Each number is 128 + 32 x the weight over its row's rms, rounded and kept within 0 to 255. Layers, rows and columns count from 0. The size above them is the row's rms in percent of the matrix's.

# layer 2 MLP gate, 1216x448, rms 0.0326, rows 921-960, columns 224-279
size [106 107  92 106 106 102  76  97  89  91 110 101 108 105  97 107 115  90  87 103 114  97  83 114 114 112  98 105  87 107 118 123  93  99  94 111  90  91  92  91]
[[ 52 127 143 109 123 125  67 144 148  87  81 105 101 134 151 113 167 181  90 172 133 165 172 122 136  96  99 190 122 150 132 158  86 173 109 103  64 163 116 126 133 147  82  98 160  85 162 125 151 148 184 139 157 110  37 103]
 [132 118 102 166  95 147 133  64 139 167 182 174 103 103 125 150 109 122  83 103 107  70 160 127 132 112 116 142 149 155 145 148  99 150 109 156 128 172 110 169 164 101 134 150 115  84 117 119 182 143 148 138 140 118 161 138]
 [133 215 108 118  87 143 129  78 113 142 102 114 110 146 130 146 122 135 159 117 123  95 147  89 114 150 157 100 152 113 119 118 168 163 117 131 114 116 146 145 150 180 114 219 166 154 188 181 146 158 135 104 136 131 182 103]
 [119  90 105 172 123 100 174  68 102  99 123 106 121 125 138  75 137 107 129 128 101 124  78 138  81 163 148  87 164  45  78 145  94  68 107 158 125 112 104  55  92 134 153 119 177 125  79 132  85 117  81 143 124 100 144 128]
 [147 135 144 135 110 125  83 173 148 177 147 106 103 174 113 118 123 113 103 186 207 115 145 144 134 119 128  96 129 142 149 109 142 196 102  95 121 134 168 152 170 123 138  32 175 119 109 147 177 167 129 121 115  50 139 176]
 [139 112 167  58 150 114 146 128 158  90 200 152 133 102  72 176 126 118 103  92 103 118 115 124 169 132 123 113 112 110 199  68  99 171  80 108 165 151 114 133 103 126 136 174 127 101 134 122 150 234 134 123 173 130 111 162]
 [173 112 109 175 144  95 151  56 111 115 106 151 128 151 167  59  97 146 126 101  80 121 120 128 106 164 128 178 128 118 150 128 188 161 115 122 128 153 145 179 125 141  88 192 170 108 126 124 115  82 188 149 136 145 109 141]
 [ 90 186  90  90 146 148 100  52 101 148  92 167 136 120  98  94 110 130 142  71 117 156 132 144 182 142 113  74 156 165 125 171 102 155 151 154  83 132 127 152 115 145  94 124 142 124 151 176 116 104 128 121  60 134 139 113]
 [155 150 145 131  97  98 139 101 159 141 208 105 205 108 159 153 109 109  45 210 152  93 119 174 142 149 120 122 155 166 167 188 121 189  81 122 164 130 167 123 101 152 160  99 150 104 168 121 127 128 100 113 128  91  99  80]
 [172 140 101 135 179 118  96 167 192 121  69  63 161 145 128  81 130 134 140  91  98 145 186 154 147 181 144 151 124 153 151  98 125  67  44 118 139 118 136 148 175 119 140 164 117 100 130 151 149 133  73 132 150 138  94 115]
 [193 197 100 109 177  57 167 156  90 132 149 166  83 114 160 111 129 170 146  58 131 120 100 153 158 119 113 117 199 115 123 116 133  52  65  80 158 125 177 189 104 127 109 126 169 183  82  91 146 105 130 147 151 124  97 152]
 [ 79 107 135 137 154 103 125  97 129 164 141 139 111  98 187 155  88 107 180 145 104 136 151  97 100  91 113 141 114 122 174 137 141 163 135 100 155 113 133 152  87 121 137 136  75 126  98 146  96 108 140 150 129 145  93 122]
 [121 155  84 164  96 156 141 129 124 178  68  67 148 117 147 107 143 135 133 149 128 147  97 128 124 122 175 145 139  96 100 143  75 144 122  80 115 188 143  60 108 121 109  53 102 106 122 155 162 161 160 160 122  76 117 141]
 [112 169 154 165 104  53 131  92  88 129 180 108 141 140 120 164 127 192 137 139 127 132 130 160 133 169 120 143 123 144 135 150 191  94 133 135 171 114 134 102  79 117 107 142 103 163 126 110  97 155 158 181 150  73 153 104]
 [140 130 105 117 148 144 112 135 137 110 113 148 106 129  87  87 155  77 137  95 100 122 138 194 205 155  63 121 151 168 165 169 175 104  88 150 179  39 145 147 160 155  84  95 101  80 162 182 141 122 156 104  80 147 112 170]
 [202 161 124 139  61 109 123 144 103 134  35 125 145 139 174 156  89 147 167 159 187 129  88 159  69 200 150 142 183 150 141 187 156 131 106  84  89 125  92 121 113 112 118  75 152 150 130 117 114 111 110 156 167 149 132 126]
 [108  80 150  93 110 130 127  79 114 125  36 130  80 151 105 141 110 136 160 113 128 134 154 136  48 100 150 133 124 173 120 120  58 201 139 123  59  99  47 123 145 191 139 136 146 172 123 167 170 130 149 142 128 154 123 126]
 [143 132 171 147 145 119 138 129 169 139 120 139 105  72 119  67 125 179 150  87 128 124 138  86  86 164 174 142  98 163 102 104 108 108 134 109 136  87 149 102 157 150 155 111 188 132 105 117 112  67 128 122 179 103 164 149]
 [ 99 105 104 135 143 144 141 147  56 163  38 127 170 106  69 140  81  62 135 101 129 117  74 142 140  93 142  74 142 125 134 122 147 161  74 149 113 130 139 169 168 180 137 118 108 135 130 125 117 123 139  96 175 112  84 121]
 [104 129 180 160 125  63 129 103 141 117 108 169 149 130 172 137 124 110 165 148  54 147 109 120 115 150 132 183 123 112 125 141 138 111 145 103  87 196 120 166 109 154 171 163 165  92  92 144 176  78 144 161 168 122 128 180]
 [116 143  92 159 161 111 106 144 101 111 123 153  90 114  95 151 105 117 191 101  84 165 142 106 128 150 137 148 138 140 142 122 129 141  95  90 134  75 126 113 117 127 146 149 142 155  78 159 127  54 129 136 149 153 151 157]
 [137 166  90 120 114  90 173 159 164  96 113 153 129 179 141  78 110  93 169  69 116 163 166 130 179 115 148  78 133 150 151 127 123 103 135 122 145 127 135 150  93  89 139 124 143 141 127 153  98 141 127 135 112 147  99 120]
 [136 109 104 115  92 151 145 150 117 146 142 142 158 138 113 156 136  95  79  93 184 124 113 135  89 144 105 119 159  81 134 130 134 170 152 168 126 133 140 165 123 133  60 112 114 159 207  76 120 133 147 122 138 133 116 127]
 [109 168 109 125 110 126 115 101 107  88 124 136 147 111 134  78 155 119 180 140 134 116 123 176 139  90 121 157 148 180 154  95 159 133 130 128 144 111 146 135 154 143 140  93 107  69 142 173 102 110 106 116  90 149 104  80]
 [152 116 106 143 130 121 117  76 107 115 171 150 104 148 138  81  77 109 113  93 131  64 112 154 101  86 180  49 160 120 107 166 137  96 112 143 134 121 152 142 116 126  86 155 134  96  85  37 158 141 155 148 165 134 129  67]
 [130 110 172 163 157 113 104 117 116 155 187  87 101 132  80  89 166 147 152 124 159 126 142 153  70 132  65  77 168 137 117 103 111 115  81 106 149 117 202 163 115 155 157 127 145 130 115 107 111 109  99 104  91 173  95  98]
 [162 111 151 149 155 138 183 167 103 140 148 144 142 143 140 100 117 165 126 159 130 124 108 165 130 112 116 124 165 150 113 104 112 146 121 131  81 162 131 137 121 107 145  93 117 110 132 101 107 107 138 148 162 176  96 173]
 [145  66 136 147 140 154 135 159 156 163 181 175  89 103 154 123 121 102 152 150 197 141 111 172 118 189 152 139 139 105 195 147 123 140 139 155 143 155 134  88 133 130 164 155 158  84 120 111 156 167 112 113 118  76 104 144]
 [154 134 137 143 118  82 139  74  75 143 155  85 160 174 153 146 147 189  85 198 132 106 170 174 105 125 137  98 106 191 110 126 122 200 124 137 138 112 126 149 111 124 128  72 142 104 183 142  99  66 143 197 105  80 114  98]
 [110 124 114  95 115 103 150 101 128 140  56 106 112  99 140 140  87 111 155 112 123 177 103 151 117 178 197 114 106 131 172 131 116 128  95 162 110 148 129 143 106  99 112  72  93 153  56 106  91  72  81 129 107  94 121 109]
 [157 118 144 128 124 104 114 113 115 154 114 111 122 159 120  78 134 134 194 140  99 108  98  58 118 169 171 147 120 103 125 105 126 192 106 172 196 132 119 100 138 171 196 159 160 128 158  71 171 164 143 154 137  97 151  88]
 [152 135 139 119 133 133  81 105 102  97 109 110  96 104 147 116 149 155 182 113 165 120 142 110 107 102  82  86 122 155 103 100  66 132 115 129  81 145 157 105 117  90 151 177 170 110  95 183 160 146 163 128  65 134 114 131]
 [ 84  64 124  91 152  91 105 178 136 115  87 167 133 133 151 148 110  89 103 109 171 146  94 139 132 172 158 167 118 150 135 134 127 125 120 155 151 114 146 176 136 122  90 150 119  97 124 134 108 133 151 126 176  73 116 147]
 [107 147 126 128  99 130 133 115 107 180 135 128 153 140 177 133 128 173 196 136 102 145  99  94 141 167  85 152 139 136 173 124  90 119 117 118 131 181 143  90 146 143  81  59 132  82 151 168 115 103 140 116 164 138 126 122]
 [109 133  85 163 114 180 153  70 119 104 141 153 145 160 167 145 162  51 161 106  56  58 159  96 116 122 128 135 174 109 196 143 125 156  69 155 218 138 130 128 135 114 123 173 165  95 114  96  81 158 138  97 147 122 120 156]
 [127 110 131 145 172 141 131 118 127 122  94 174 139  92 103 197 118 123 176  78 111 153 110 133  85 150 158 146 115 103 133 118 101 182 121 130 122  96  95 150 155 115 174 166 179 111 141 137 113 111 120 169  64  96 130 160]
 [187 107  31 150 161 133 152 188 106  75  75 136 125 146 130  80 145 114  89 154 181 122 133 146 176  90  93  64 111 127 127  91 118 168 143 104 141 136 139  84 126 101 106 103 152  89 126 126 146 147 124 144  86 124 129 130]
 [ 93 129 140 153 166 116 120 143 173 132 117 145 124 130  97 124 149 137  88 122 112 118 133 140 149 114 177 153  27 183 140  49 144 171 109 168 168 155 137  83 117 125 127 138 107 220 100 129 144 131  83 122  42 131 125 137]
 [204 158 109 105 148 140 125  61 105 103 167 162 139 145 176 140 141 169  94 123 118 121 159 153 134 154 118 138  90  98 143 167  88 149 137 139  85 128 119 180 137 117 117 146  82  84  81 157 137 176 107 125 151  94 190  97]
 [111 163  90 146 131 100 159 134  99 134 170  72 118 179 162  86 104 157  95 118 148 138 160 101 100 134  79 101 190  73 146 164 120 160 176 218 116 121 117 128 113 128 164 188  57  82 157 123  93 116 130 126 126 108 135 129]]
# layer 2 MLP up, 1216x448, rms 0.0342, rows 921-960, columns 224-279
size [ 91 109  98 110 101 108  85  98  87 113  92  98 107 104  87 106  96  84  87  97 103 105  78 113 109 113  91  93  83  98 102 121  87 112  92 113 103  99  83 100]
[[161  94 133 167 113  81 125 132 133  43  44 123 144 115 180  21 150 153 113 142 147 156 130 148 113 132 135 111 140 139 143 126 143 162  90 115  48  62 137 110  99 100  73 142 153 136 112 126 137 122 151 102 159 156  92 127]
 [146 151 116  76 136 125 140  86 206 143  84 108 130 126 138 113 129 131 117 172  98 118 141 146 113 151 120 186  76  83 144 122 131  85 155 170 105  96 127 120  92 164 173 114 151 137 161 144  85 132 147 154 157 153 139 105]
 [ 80 141 173 119 151 182 141  98 108 123 134 121 128 119 131 100  89  94 183  75 119 119 110 167 134 130 134  88  97 159 167  94 172  91 140 138  74 183 138 160 117  87 121 132 148 158 145 116  95  88 122 138 125 145 122  79]
 [156  81 101 123 144 116 101 152 143 121 157 127 124 124 146 130 128  43 126  86 163 123 133  61  83 137 104 167 119 125 143 105 177 139 111 181  73 140 118 109 145 147 171 170 158 112 123 197 103 166 112 171 200 152  99 124]
 [145 137 111 145 123 130 129 192 177 147 177 185 192 112 116 124 124 124 114 185 194 123  63 196 145 149 137 109  99 107 161 132 135 150 128 122 112  99 169 169 145 115 132  79 124 151 174 140 199 122 120 142 135 110  94 157]
 [129 108 127  69 173  99 127  79 148 105 159 140  86 190  60 127 127 145 116 118 105 142 104 144 153 139 163 178 117  93 171  80 103 145 107  82 156 153  81 101 135 157 140 129 150 168 129 104 113 113 161 122 157 149 112 174]
 [154 110 132 179 121 135 181 103 180  81 142 143  91 184 138 124 146  98 109 173  66 125 168 115 151 132  85 146  93 164 107 146 103 170 155  96 126 175  99 172 110 181 156 162 138 183 145 113 145 119 117 100 150  96 119  75]
 [ 91 152 148 110 134 106 118 123 102 100 177 100 153 161 127 179 102 171  20  99  83  70 166  97 111 127 124 124  75  86 204  84 103 165  73  82 134 143  90  57 138 108 123 191 102 158 133 129  75 178 129 102 177 163 139 100]
 [167 120 145 115 135  93 113 127 155 153 204  42 146  81 167 129 142 169 119  59  89 148 155 145 133 139  83 133 137  78 115 128 109 130 159 116 133 152 134 124 141  95 106 109  86 189 148 222 148 159 138 101 156 133 129 100]
 [ 89  90 115 101  56 124 143 173 102 119 168 114 151 175 124 143 132 153 131 162 170  91 137  97  80 129 141  76 132 141 159 121  77 115 132 150 130  89  97 131 132 121 165 147 145 134 106  75 152 105  80 144 143 123 138 165]
 [140 169 125  87 134 153  88  92 114 158 117  51  62 141 103 149 111 202 154  75  99  60  62 126 118 167  98 127 150 171 122 133 112 159 104 146 114 136 162 160 150 158 126 169 140  98 142 137 148  71 102 122  73 157 140 112]
 [ 74 178 149  60 161  90 166 135 130 116 159 119  96 131 214 156 119 101 187 147 111 117 105 103 103 101 137 109 127 114 130 152  94 130 126  99 104 131 143 100 101 148 115 146  78  89  71 159  73 138 103 123  99 149  70 122]
 [148  92 135 157 184  91 140  69 113 117 168  46 121  98 119 141 141 227 103 131 136 120 142  83  98 140 118 204  99  85 155 148 103 128 131  95 193 124  98 118  94 141 185 121 151  95 180 142 153 150  89 155 165 147 112 122]
 [129 129 122 111 124 124 174 126 112 175 137  97 166 107 133 143 110 138 148 159 218 121  65  99  79 179 142 156  86 111 127 181  73 222 138 140 122 106  94 103 126 109 127  93  75 131 153 139  81 103 139 157 137  91 176 141]
 [115 188 141 148 110 117 141 108 131 118  75 115 123 149 113 135 191  92 167 162 101 187 133 116 128 156 110 107 119 141 105 133 137 118 142 142 107 116 186  97 152 147 155  85 127 146 171 176 113 115 151 138 135 136 103 180]
 [ 93  84 156 153 155 122 104 146 102 120 173 105 147 139  89 178 111 103 125 130 130 158 119 110 132  96 126 111 110 186  91  84 111 168 103 162 153 116 113 103 126 193 123 180  91 108 135 111 169 123 116 102 113  90 129  98]
 [129 127 126  91 197 115 115 156  83 169 147 100 115 113  91 118 111 152 133  88 129 140 169 139 146  93 112  96 194 148 142 118 121 119 156 125  87  91 103  87 105 146 105 109 126 142 112 119 146  83 104 144 159 124 125 163]
 [116 142 187 129 117 161 135 135 148 105 107 187 104 119 106 116 157 184 103 105 119 126 117 108 114 147 105 196 126 197 147 129 171 131  71 199 135 106 123  94 175 128  74 120 146 128 103  56 125 152 125 116  89 139 119 125]
 [ 88 141  98 121 156 123  76 134 103 112  92 144  71 155 172 111 116 115 196 148 153 155 124 204  99 100 133 133  87 171 149 214 123 144 222 183 122 115 166 166 147 137  70 123 129 170 119 113 157 168 129 155 133 117 175 134]
 [103 111 196  99 105 107 157  90 155 136 112 149 135 142 146 121 158 122 180 144 115 151  88 152 111 112 159 133 165 156 104  73 127 117 101 157 115 146 104 132 150 150  88 177 136 134 138 168 138 137 155 133 143  88 130 112]
 [121 120 119 142 122  84 119 107 130 110 118 138 101 113 230 119 115 149 175  98  96 102 131 115 163 130 119 180 106 100 117 120 147 109  85  59  91 119 156 150 141 106 111 131 116 167 129 203 191 117 137 135 128 127 132 131]
 [147 184 133 106  81 115 126 218 194 131 112 177 161  80 138 109 113 186 179 154 192 129  99 117 114 147  70 163  98 123  71 131 132 126 155 173 110 143 187  97 105 151 178 121  98 133 120  98 138 158 130 148  32 106 162 107]
 [ 33 133 158 159 144 109 138 111 144 137 138 112  91 166 173  85 187 100 108 114  85  91  93 140 101 109 135 128 121  98 101  93  83 114 142 131 141 104 142 137 170 121 130 184  98  92  65  99 166 106 105 114 116  77 112 112]
 [ 41 115 178 119 100 132  58 127 156 119 136 120 149 150 148 131 122 153 121 169 198 108 160  90 183 150 136 112 163 175  84 131 178 156  99 140  76 153 157 164 127 142 151 130  76 177 129 104 128 164 102 137 144 124 139 105]
 [ 87 136 108 148 109 114  58 143 113 154 137 114 125 115 173 118 140 164 133 156 123 113 142 115 124 162 142 120 182  98 159 144 116 157 150 179 131  47 152  91 155 125 179 140 123 127  91 101 105 131 117 111 123 132  87 195]
 [150  71 138 119 217 134  81 168 132 137 105  87  92 144 111 113 159 204 168  75 132 126  85 162  67 127  96  94 109 124 130 127 163 139 119 145 144 115 153 177 167 111 111 120 142 139 128 167  91 136 130 126  97 177 109 184]
 [ 70  70 155 137 140 118 195 135  73 116 140 170 158  81 113 159 147 123 111  82 119 156 138 129 100 150  96 101  77 101 100  92 111 155 114 134 117 171 102 125 133  89 141 104 140 127 138 101 132 120  96 151  70 152  98 144]
 [ 94 163 171 121 138 125 114 121 119 136 140  67 119 164 144 154 127 127 143  77 103 114 114 164 186 121 167  87 136 188 116 113  71 138 129  94 111 149  98  76 148 139 124 107 134 132 156 125  83 134  73 137  83 165 113 129]
 [115 148 117 134 116 111 109 145 155 111 188 105 120 160 147 165 151 146  90 166  70  63  87 167  98 100  84 107 112 123 101 149 152 121 127  85 107 146 168  87 115 180 173  99 138 158 122 102 150 153 143 147 123  83 135 100]
 [133 157 142 175 147 114 143 183 142 108 149 139 148 133 172 137 140  70 115 177 143 139 156 137 105 140 125 112 118 112 123 102 173 107 129 150 142 150 198 100 148 178 138  95 142  82 111 124 172 147 111 103 131 119 140 141]
 [119 118 170 112 159 123 180 139  69 112 141  76 136  83 105 146 126 112 149 125 169 116 104 133 130 146 175 154 154 130 158  85 134 116 154 131 145  80 122 168 121 149  76 116 101 130 138  81 181 140 172 143 157 163 134  89]
 [104 217 145 137 125 166  91 126  77 121 165  79 127 140 149  72 105 120 141  92 137 103 129 171 141 155 110 132 119  87  97 169 177 132 168 139 118 115 131  85 132 129 153 166 146 137 113 119  92 133 158 126 141 144 167  97]
 [155 149 133 134  95 150 177 140 119 151 170 115 125 140 117  91 129 157 133 140 192  83 104 146 204 106 121  85 111  97  97 104 150 151 162 104 109 198 145  75  76  92  82  91 136 215 165 132 107 109 123 135 115 188 139 131]
 [139 103 127 129 139 124 130  59 108 160 170 107 184 159 117 113 120 104 113 116 128 123 165 140 125 143 138 183 150 151 180 136 161 112 112 139 142 146 134 101 200 176  98 131 126 142  65 134 132 138 162 120 129 175 143 113]
 [131 173 116 158 138 193 139  74  83 130 114  96 127 164 195 144 152 135 151 107  41  90 148 171 107 105 166 106 135 137 177 127  92 116  80 163 147  51 170 103 132 136 193 101  93 117  69  52 138 164 129 130 119 101 138 127]
 [149 126 149 112 171 158 141 203 183 169 172 120 152 114 149 117  99  87 151 150 184 155 137 126 176 147 121 120 126 144 145 146 131 167 111 127 154 213 123 110 147  88 134 114  86 143 173 181 168 105 110 151 101  85 135  95]
 [180 151 116  82 116 107 151 102  81  98 122 122 116 153  92  45 140  99  96 152 127 106  95 132 141 102 143 195 152 106 103  95  86 218 129  45 112  93 122 130 145 135 139 143  98 100  99 138 168 123 123 134 150 141 120 127]
 [155 137 132 143 121 132 123 148 136 156 186 195 119 169 129 108  91 111 152 135 221 132  81 149 166 156 122 170 152 126 136 116 112  87 136 128 158 138 139 141 132 187 123 103 134 138 138  87 130 115 158 105 102 121 158 116]
 [101  85 187  93 126  83  99 145 117 117 176 107 157 146  74 103  99 190  82 141  94 125 168 104 163 125 145 168 111 113 187 137  39 164 153 135  99 139  79 119 152 137 148  68 115  95  91 159 169 186 109  96 148  74 138 163]
 [159 118 133 117 130 137 114  96 146 127 100 182 143  88 125 166 126  48 104 116 117 130 140  78 101 123 161  91 111 188 121  75 137 172 151 101  89 125 153  99 142  86 171 145 144 152  72 174 171 181 129 175 120 122 137 125]]
# layer 2 MLP down (transposed), 1216x448, rms 0.0334, rows 921-960, columns 224-279
size [104 109  98 104 105 110  90  99  90 100 102 106 107 106  97 105 103  92  92 104 104  97  89 108 104 107  99 103  88 108 104 114  95 105  97 111 101  97  97  95]
[[ 71 145  72 113 126 172 113  72 147 116 159 120 147 134 141 111 162 144 139 132 120  73 104 160 122 153 112  89 134 110 131 107 121 149 137 113  93 147  98 185 104 130 146 194 106 122 148  82 140 153 103 134 148  73 125 139]
 [127 138 148 115 123 133  78 152 129 128  79 104 119 114 120 125 155 110 109 107 170 135 163  75 133 130 113 135 125 208 133  81 124  73 124  78 122  97  64 158 165 150 135 154 129  61 122 128 127 148 149  97 108 150  94 162]
 [155 138 142  93  88 189 169 100 176  94 114 125 119 105 116 108  99 140 165  91  93 126 147  68 167 177 146  88 151 146 165 117 157 105 133 156  64 140 155 118  82 118 108  70 130 105 100  96  60 110 117 162 100 168 163 103]
 [155 176 138 153 170 186 115 151  96 120 132 158 111 106 157 139 108 143 127 149 125  80 169 122 120 135 101 190  79 136 142 127 105 106  77  97 136  96  99 152 187 122 135 115  90 134 154 125 161 167 153 150 174 146  69 114]
 [149 109 108 105 155 116 134 107 144  72 190 103 101 152 185 193 167 180  74 176  89 148 177  83 124  74 139 144 149  68 111 102 108 154 145 115 123 130 146 165 152 163 118 162 180 150 127  69 170 160 131 198 176 185 124 146]
 [166 148 193  82 132 123 163 116 100  62 162 142 123 196  93 127 144 174 100 184 138  98 124 140 152 102 154 162 129 127 130 144  92 144 114 140 165 125  95 103 174 210 138 137 126 140 126  69 104 119 156 126 145  94 172 119]
 [121 154 146 171 176 145 144 137 147  67  98 126 183 180 145 119 128 135 133 133 120  61 122 110 125  78 155  93  97 101 139 118 170 117 123  93 109 138 199 130 124 182 197 162 116 129 127 189 111  92 143  68 161 109 123 119]
 [136 130 162  57 118 119  67 123 168  89 130 143 100 125 162 140 178 162 133 153  82 162 111 113 102 168  99 114 112 162  87 154 147  98 140 108  87  75 126 133 158 135 111  76 157  82 139 120 135 109 134 118 116 147 168 139]
 [ 80 148 155 145 146 146 144 104  98 151  97  73  89 107 189 107  60 166 152 108 145 119 176  68  96  98 179 171 159 110 121  87 168 144 139 157 125 120 160 128 102 116 153 181 129 117 120 117 135 124 136 175 117 131 120 143]
 [151  80 110 144 148 127  86 128  88  93 115 124 155 122 134 141 117  97  97 108 169 114 129 111 178 100 171  74 102 158 127  93  79 150  95 157 136 108 139 124 119 114 121  76  93 122 162  39  83 153 107 106 143 140  92 154]
 [208  75 116 171 104 163  87 115 145 139  98 113 113 131 255 116 133 132 137 109 137 115 146 165 157 156 135  69 122 153 115 121 151  91 174 169 161 150 113 123 171  91 117 166 110 113  94 163 164 106 147 160 120 147 112 139]
 [116  91  68 139 144 123  97 111 176 110  99 169 140  91 165 148 156 126 108  82  98 117 123 130 116  91  67 161 150 131 169 149 158 119 143 140 163  93  73 174  91 115  75  78  59  99 114  98 144  66 149  81 129  86 119 126]
 [ 58 112 128 105 134 135 124  65 134 170  97 111 144 166 137  44 162 105 146 162 144 142 181  91  90 110 131 155  92 115  87 162 102 153 112  65 155 120 160 167 129 133  94 107 135 107 188 119 129 150  70 102 123 111 129 160]
 [151  88 117  74  85 167 122 107 109 152 140 134 144 104 105 159 113 100 138  85 163  86 100  75 110  40 117 161  92 149 124 128 160 145  94 131  77 100 174 138 145 152  88 159 101 193 155 147 118  80 117 149 152 104 152 127]
 [144 110 152 103 128 108 172 124 116 110  97 127 119 145 108 129 133 102 156 121  64 169 129 135 133  81 118  79 120 118 120  84 120 130 171  89 132 107 188 140 151 173 123 145 105 154 118 123  70 147 100 106 198 141 188 128]
 [141 167 140  90 124 113 119 104 125 147 133 124 142 138  51 117 182 109 134 155 109 212 169 122  66 131 104 100 147 148 128  54 118 156  76 131 139 139 108  72 122 128 139  97 147 137 151 199 168 107 173 103 136 108 171  84]
 [111 126 107 114  88 100 150 159 123  82  86 177 179 125  94  75  73 113 137 142 107 116 180  83 183 139 143 126 131 138 119 112 138 130 102  67 115 100 106 126 101 192 128 144 123 138 103  50 163 109 165 191 140  58 157 118]
 [129 156 218 146  91 127 139 143 111 147 128 119 122 158 109  94 132 190 122 113 121  98 149 103 146 110 142 143  79 154 127  48 111  82 170 158 161 135 174 148  97 128 143  79 119 102 124  90 201 113 151  91 132 104 131 114]
 [ 99 161  15 183 116 165 137 190  90 201 153 136 154 144 103 174 150  89 126 114  64  82  87 154 140  24 117 158 122  78 123 160 117 165  96 117 104 198  99 152 151 127  91 176 111 168 129 137 135  98  70 184 186 128 127  89]
 [ 92 112 147 150  77 115 116  98 136 137 126 159 190 163 124 126  97 149 129 109 120 135  97 138 132 121 145 107 134 138 169 151 152 117 100 129 137 118 126 110 123  95  97 190  88 110 134 112 151 131 119 144 158  43 116 169]
 [163 144  73 142 157  98 119 186 132  73 138 113 131 125 110 183 149 123 185  87 143 100 116 170 137 154 117 110 124 108 123 146 158 152  79 156 119 108 106 157 123 127 131 102  97 178 119  65 170 104 110 147 145 187 157  88]
 [183 211 141 179 141 124 117 188 202 156 123 134  63 153 193 104 125 101 151 109  87 161  98 151 147 171  91 156  72  96 155 147 179 127 142 124 161 131 159 107 154 149 159 118 148 130 128 142 124 148 106 198 135 143 147 152]
 [123 102 153 140  92 167 123 143  85 177 141 126 148 141 110 120 161 158  91 156 112  88  79 187 128 149 155 153 124 160 128 121  93 153 147 141  77 179 182 117 152 147 130 144  80 110 118  81 165 174  95 117 121 115 165 150]
 [127 115 177 137 177  87 150 120 153 146 137 158 133 179 105 104 142 137 138 125 169  74  83 155 157 122 106 105 147  64 145 171 145 120 104 117 197 118 143 135 139  94 101 133 195 125  93 147 109 131 148 160 115 126 108 167]
 [134 168 139 152  98 146  80 159  36 159 129  66  79 105 197  93 131  99 157 142 101 136 178 120 160 148  99  97 144 135 166 124 174 115 162 145  84 119 154 131 109 104 147 197 127 175 122 157 147 150  71 129 128  80 129 119]
 [159  91 148 194 157 168 143 165  82 120 122 136 135 109 183 157  95 145 161  88 121 162 104 133 110 107 131 122  72 139 146 128 133  66 163 131 113 118 166 144 171 115  52 147 118  56 137 106  83 128 152 164 100 166 131 142]
 [ 98 176 173 152 130 140 130 192 105  66  68 169 135  86 150 152  78 138  77 131 129 110 144  76 112 108 127 112 116 133 139 136 142 127 150 158 108 134 119 162 173 108 154 171 118 136 135 128 190 165  71 150 101 131  78  66]
 [165 147 127 133 120 111 164 105 162 139 215 138 157 179 159  91 103 143  86 156 109  67 101 152 138 110 128 124 148 174 127 126 101 121 182 108 116 159  54 110 154  95 127 111 173 130  87  79  91 100 171 140 157 107 128  98]
 [109 141 164 148 125 178 118 141 142 119 133 155  94 162 136 182 105  72 148 119 110  86 125  99 136 143 118  96 137 109 140 141 100 150 132 176  61 120 176 162 131 111 108 107  93 161 113 138 124  94 130  74 137 127 167 178]
 [ 58 154 134 168 149  82 139  99 163 104 127 121 143 118 147 167 151  86 155 112 123 132 106 132 117 169 128 148 141 169  67 124 106 129  98 104 166 115 106 131 101  74  74 118 105 161 157 164 129 157 118 164 132  90 110 136]
 [124 122 144 163 128 125 168 114 106 158 134  43 127 131 101  94 110  83 125 113  96 155 101 146  58  94 127 127 148 151 142  84 114 178 175 145 165  89  72 135 168 101 152 151 201 115 135 143 154  79 146 183 108  88  87 112]
 [139 149  78 125 147 131 116  89 105  77 143 155  84 147  97  56 124 124 109 141 122 108 117  98 128  79 115 182  87  96 113 140 177 165 118  84 139 139 165 171 136 176 136 121 138 175 119 107  94 132 137 142 109 156 102 111]
 [173 106  75 108  78 128 140  98 188 177 184 145 109 191 126  64  91 171 138 142 172  80 152 147 120 144 106 120 125  81 157 163 121 140 118 143 112 146 117 146  99 144 124 133  94 186 191 154  90 118 182  61 110 168 158 122]
 [140  89 167 122 132  88 107 119 133 130 146 116  80  82 191  88 147 158 141 119  90 128 154 112 119 105 121 172 144 157  83  99 100 158 164 180 158 114 123 132 177 156 132 147 176 164 139 193  67 111 127  73 112  98 156 113]
 [127 121 159  64 104 106 128 135  94 166  99 172 101  98 107  97 100 151 148  45 144 143  92 134 203 110  90 147 121 119 168 161 104 133 133 169  36 105 113 144 120 118 150 132 121 127 101 111  99 156 117 181 149 135 135 124]
 [138 103 190 122 119 181 127 131 146 136 120 145 113 103  71 147 188 148  96  85 152  89 130 149 149  99 133  98 163 145 205 148 147 128  92  89 139 161 139  87 111 135 135 114 100 184 133 114  92 141 103 201 103 145 121 127]
 [115 115 137 123 109 172  68  76  76  95 126 155  83 173 107 115  60  99 120 150 156 140 121  71 164 131 123 125 150  75  99 138 179 135 172 136  89  48 120 104 107 116  90 116  93  97 123 145 190 116 153  96 143 112 163 228]
 [200 101 114  69 136 203 139   9 110 153 155 143 146 162  75 106  74 143 142 117 145 146  86 138 103 145 116 142 167  79 109 149 130 120 142 136  59 120 140 122 140 156 165 130  96 112 125 144 146  86 148 150 152 119  76 162]
 [167  79 144  95 144  60 137 113 163  51 144 106 144 108  70 131 155 131  63 132 115 142 142 170 103 130 118 137 154  90 116 119 102 104 123 138 132 137 129  99  80  99 128 100 172 115 121 105 120 183 145  85  99 160 111 141]
 [148 173 138 111 129 144  92 131 178 137 141 156 134 120  45 156 128 144 122  97  96 100 197  62  90 130 131 114 110 188 110  89  95 121 141  97 140 123 127 130 154 149 147 138 154 106  92 148 141 136 181 204  88 170 144 167]]